Weights of a small GPT-style language model, trained from scratch on English Wikipedia.
Size: 4 heads of 32, vocabulary 5009.
Architecture: learned positions, capped logits.
Training: a variant of Muon for these matrices, 305M tokens.
Each number is 200 + 40 x the weight over its row's rms, rounded and kept within 0 to 999. Layers, rows and columns count from 0. The size before them is the row's rms in percent of the matrix's.

# down: layer 8 MLP down (transposed), 1024x128, rms 0.34, rows 1014-1023, columns 0-127
# up: layer 8 MLP up, 1024x128, rms 0.254, rows 1015-1023, columns 0-127
down1014,101,217,209,211,192,196,155,203,257,160,203,249,229,154,223,182,211,170,258,213,274,220,174,201,118,196,201,213,201,97,236,197,230,228,201,179,245,139,219,187,209,159,188,198,172,167,266,209,239,177,204,153,226,150,222,214,189,218,261,150,178,195,244,152,206,199,192,188,179,86,116,153,244,221,247,158,207,154,212,230,209,178,141,214,203,286,160,204,219,244,240,205,210,224,245,121,216,132,216,191,138,271,165,168,212,150,278,214,220,166,167,174,233,233,181,191,207,254,188,205,253,98,218,159,166,281,227,276,252
up1015,095,157,194,163,186,234,199,226,207,221,247,160,214,182,240,183,245,223,198,285,239,181,184,202,243,164,201,168,175,221,134,206,152,194,194,183,250,269,199,320,246,177,199,281,250,189,184,199,157,232,251,180,227,208,166,181,180,271,179,135,227,166,222,188,215,235,206,212,162,309,236,233,201,190,171,196,231,171,212,200,237,215,141,185,149,247,301,251,234,181,304,217,246,184,183,163,176,133,172,184,225,165,183,261,222,220,222,219,187,157,153,180,146,117,271,117,222,251,205,179,255,213,209,199,208,137,163,229,167
down1015,086,105,175,193,171,167,209,209,172,199,233,96,124,233,234,174,180,239,263,191,228,278,146,292,212,139,189,233,235,236,182,206,163,215,241,241,160,200,215,190,194,200,196,243,235,206,150,222,237,201,139,236,205,228,203,209,229,185,187,280,159,225,195,187,250,146,116,200,192,173,201,220,155,176,235,186,187,201,274,174,241,200,309,200,191,221,138,197,185,163,188,219,199,242,160,190,209,260,112,200,168,234,121,157,214,194,199,220,212,233,187,260,197,221,216,232,110,112,195,262,145,220,206,237,240,196,144,207,259
up1016,098,186,223,194,152,210,231,125,230,187,222,152,231,249,170,223,235,188,161,82,139,182,223,180,157,170,243,160,206,215,184,191,218,173,231,189,229,175,188,245,262,221,119,192,159,208,179,215,206,229,204,195,264,263,269,206,200,155,122,216,259,200,199,221,161,205,206,172,185,261,210,159,216,249,185,225,212,199,143,217,241,204,174,276,179,214,225,165,183,234,220,235,268,216,195,124,250,207,168,232,154,136,136,167,180,191,260,131,200,288,271,237,168,156,235,233,152,264,142,172,166,192,284,164,236,114,190,188,189
down1016,084,269,167,121,228,233,189,193,179,161,184,233,83,218,201,170,172,183,177,285,235,245,83,138,210,176,189,250,187,209,186,236,148,183,257,246,152,200,186,204,171,195,260,115,197,220,184,236,202,194,170,198,187,182,214,152,242,169,258,149,178,196,187,120,142,167,190,201,245,150,183,241,221,184,181,261,197,217,183,187,209,227,225,163,207,232,244,273,216,163,175,239,190,263,164,211,149,217,140,210,237,171,257,240,128,201,194,288,203,160,185,202,247,240,151,125,203,137,244,231,226,143,160,153,188,175,213,226,198
up1017,102,159,187,185,217,190,150,161,259,209,234,193,165,226,220,146,193,176,224,206,257,237,183,232,130,226,243,272,240,182,263,165,148,275,286,343,247,155,131,214,138,216,113,201,226,87,192,215,251,228,197,204,227,203,200,149,218,195,221,148,220,208,183,229,188,176,177,231,198,218,174,193,204,207,186,254,196,205,267,225,224,220,203,209,177,182,232,166,167,232,283,187,164,300,180,130,177,218,159,148,196,126,223,195,172,251,160,132,209,185,211,204,258,209,212,207,186,207,177,185,261,195,181,199,200,148,215,201,267
down1017,103,186,153,216,213,226,201,207,188,145,202,173,209,219,218,231,131,194,131,173,140,168,167,158,205,190,154,264,143,234,170,231,148,164,132,228,261,212,212,167,262,169,183,180,155,189,216,179,257,195,91,176,145,224,275,285,245,153,204,256,136,184,183,112,178,281,222,171,181,221,147,138,169,163,222,206,192,281,187,260,188,160,153,211,204,191,158,237,245,183,184,207,215,245,207,221,304,180,175,220,217,199,180,223,228,221,211,260,252,227,212,222,221,252,249,181,296,132,208,239,215,194,184,211,160,195,217,187,150
up1018,098,139,187,188,208,190,196,228,171,235,208,199,201,133,234,190,227,162,231,194,263,182,224,242,149,170,232,219,131,183,123,237,198,203,180,270,196,172,231,199,215,211,142,250,255,189,180,255,169,149,178,241,170,170,182,202,274,221,185,151,156,253,185,263,157,242,220,234,200,224,186,141,172,244,221,235,223,203,242,203,242,208,147,194,256,205,255,156,108,229,157,239,274,258,259,169,202,163,167,224,232,158,299,245,292,234,189,220,277,220,232,224,220,157,246,203,242,252,200,213,314,197,209,236,124,193,204,209,202
down1018,096,213,277,227,241,173,209,162,207,238,175,210,226,225,259,230,184,143,194,219,153,141,253,225,215,252,144,165,174,217,177,223,201,129,220,162,254,193,188,210,191,199,211,199,236,227,247,139,150,219,182,248,209,240,243,234,165,184,185,249,205,158,260,148,211,149,171,216,179,240,229,105,258,171,237,197,285,223,84,229,169,176,196,172,204,201,210,287,119,227,197,235,282,139,180,149,237,182,119,184,215,211,272,184,163,132,232,257,210,160,230,233,217,146,172,168,171,255,186,225,176,176,188,163,262,162,239,217,187
up1019,097,183,225,196,230,186,223,187,205,276,227,264,199,180,229,170,235,170,240,275,233,201,191,207,210,227,176,155,233,265,238,220,207,229,240,242,136,122,193,186,192,259,180,146,211,305,228,186,184,184,170,241,131,223,163,204,183,262,259,240,142,218,214,254,270,208,168,258,229,158,124,80,165,254,195,222,173,186,155,147,165,209,151,232,210,261,153,154,141,200,245,199,219,205,253,209,131,247,185,239,129,154,205,277,245,179,204,224,156,179,176,183,197,229,232,177,166,180,171,178,249,188,191,232,196,260,194,243,244
down1019,091,230,184,215,198,184,127,189,207,267,224,258,155,219,130,210,192,191,222,231,241,186,245,252,272,158,180,207,221,223,166,103,168,237,227,184,176,206,174,173,156,218,212,232,172,149,238,207,259,166,179,179,226,180,200,216,160,136,165,179,188,187,176,144,196,177,244,233,180,167,238,202,198,248,265,215,219,178,215,272,270,227,191,199,229,280,243,150,209,268,172,222,255,298,275,173,243,216,216,194,229,202,183,158,199,274,228,193,180,208,270,299,171,182,215,170,251,271,118,296,206,225,211,148,148,212,199,156,221
up1020,102,226,203,164,120,218,211,187,275,119,216,169,187,219,201,310,204,260,277,125,219,175,210,187,234,221,211,242,246,196,175,225,194,235,202,154,173,263,163,208,179,254,175,290,198,199,190,109,201,173,264,176,237,212,283,309,154,242,289,204,255,236,233,194,155,160,227,209,186,208,157,211,202,165,220,239,201,187,152,145,178,203,221,174,141,202,248,199,147,251,225,248,182,200,165,232,196,147,172,181,232,162,203,208,195,186,214,198,286,181,218,230,207,184,233,184,172,206,175,251,208,184,197,184,179,134,241,205,307
down1020,111,189,242,223,239,183,243,199,207,269,230,171,240,106,213,106,209,193,129,223,234,211,190,203,237,145,167,235,193,164,207,136,218,209,196,230,240,177,150,148,143,139,167,145,179,273,177,229,267,178,204,238,147,199,133,177,225,182,255,199,143,162,162,242,205,162,143,185,192,213,226,187,244,292,185,207,177,177,163,120,154,201,167,240,215,217,147,124,218,131,214,237,234,184,203,165,209,246,150,197,216,216,120,213,197,236,157,183,171,231,136,212,218,184,192,166,192,268,258,167,232,228,183,155,193,279,189,105,205
up1021,102,181,188,147,191,241,164,209,116,258,216,272,287,242,248,153,246,248,238,127,160,256,228,194,259,190,207,177,223,216,182,181,154,245,187,180,213,202,191,191,207,232,240,180,248,220,197,191,192,218,322,236,209,196,188,186,200,138,147,180,172,191,239,160,210,212,229,207,132,166,207,251,160,187,138,236,251,169,192,203,190,153,149,206,158,237,98,166,213,214,242,198,259,195,157,224,228,179,227,194,151,218,242,210,149,197,193,166,247,108,129,191,273,197,184,198,143,227,172,162,308,248,178,183,153,168,151,182,229
down1021,084,238,158,186,247,173,167,212,141,224,163,255,176,235,170,252,158,204,208,193,151,220,197,260,200,279,229,186,133,255,131,208,165,248,241,199,270,259,201,144,199,227,269,214,156,207,178,182,138,222,238,139,159,238,235,216,181,211,160,250,209,231,254,184,216,284,205,219,250,197,158,227,206,238,291,136,146,224,231,223,115,210,209,156,192,157,244,189,269,247,224,229,142,248,249,172,198,243,174,189,281,152,171,183,300,193,224,206,191,227,229,138,215,263,257,212,145,177,178,191,176,161,190,216,237,223,207,204,185
up1022,101,131,201,228,178,172,138,128,200,145,223,242,207,142,143,172,195,212,207,201,155,227,245,222,196,181,176,195,234,144,258,208,247,246,205,186,175,205,198,140,203,200,220,269,240,178,232,195,179,240,203,99,186,202,212,232,268,245,234,197,225,153,261,169,122,210,61,236,262,141,202,210,208,266,208,134,188,190,238,254,234,228,237,209,210,125,257,213,237,159,196,165,213,132,269,263,211,212,177,171,212,224,157,162,247,241,228,229,188,140,222,244,242,250,234,220,169,227,212,249,150,225,206,172,160,177,166,161,246
down1022,107,225,246,111,208,219,218,244,195,224,190,159,197,217,281,236,170,208,168,167,212,173,120,199,133,158,182,189,140,235,175,208,175,134,252,179,218,212,275,279,152,237,165,109,164,241,146,171,243,197,259,292,204,230,178,235,240,183,176,198,215,164,214,199,214,262,224,143,168,255,233,91,222,210,183,182,198,226,168,183,174,161,234,171,120,225,242,199,213,194,249,210,219,252,208,198,142,187,175,136,140,191,220,232,136,173,177,202,111,175,172,217,183,190,211,229,265,205,249,179,229,218,146,210,214,215,238,143,136
up1023,102,118,197,180,164,159,177,210,271,262,167,242,224,198,186,119,214,152,151,185,196,293,209,191,168,175,186,216,202,192,257,158,222,162,173,219,179,151,240,212,259,222,226,190,234,276,128,231,264,145,219,251,146,176,193,197,96,174,165,166,237,232,212,193,165,202,250,192,167,153,196,135,129,299,142,297,248,154,286,224,222,220,182,123,209,193,166,233,208,164,219,230,197,192,222,163,177,207,197,233,169,181,195,174,226,224,152,165,237,178,198,123,186,249,222,216,232,167,170,237,182,227,270,211,191,164,231,200,186
down1023,104,230,160,286,259,209,165,178,188,252,181,208,194,225,191,279,273,158,245,157,146,149,193,245,191,248,182,217,156,220,236,194,211,168,234,163,195,230,165,202,189,203,137,158,190,189,184,215,208,222,191,193,208,124,166,135,122,221,241,218,229,133,144,225,187,217,241,246,121,212,248,238,192,256,258,100,166,160,267,270,199,112,191,257,164,192,190,252,191,223,223,196,148,187,246,176,161,172,189,165,245,225,194,212,261,183,185,230,141,195,252,303,227,229,279,134,214,227,235,222,191,212,164,190,224,178,187,220,222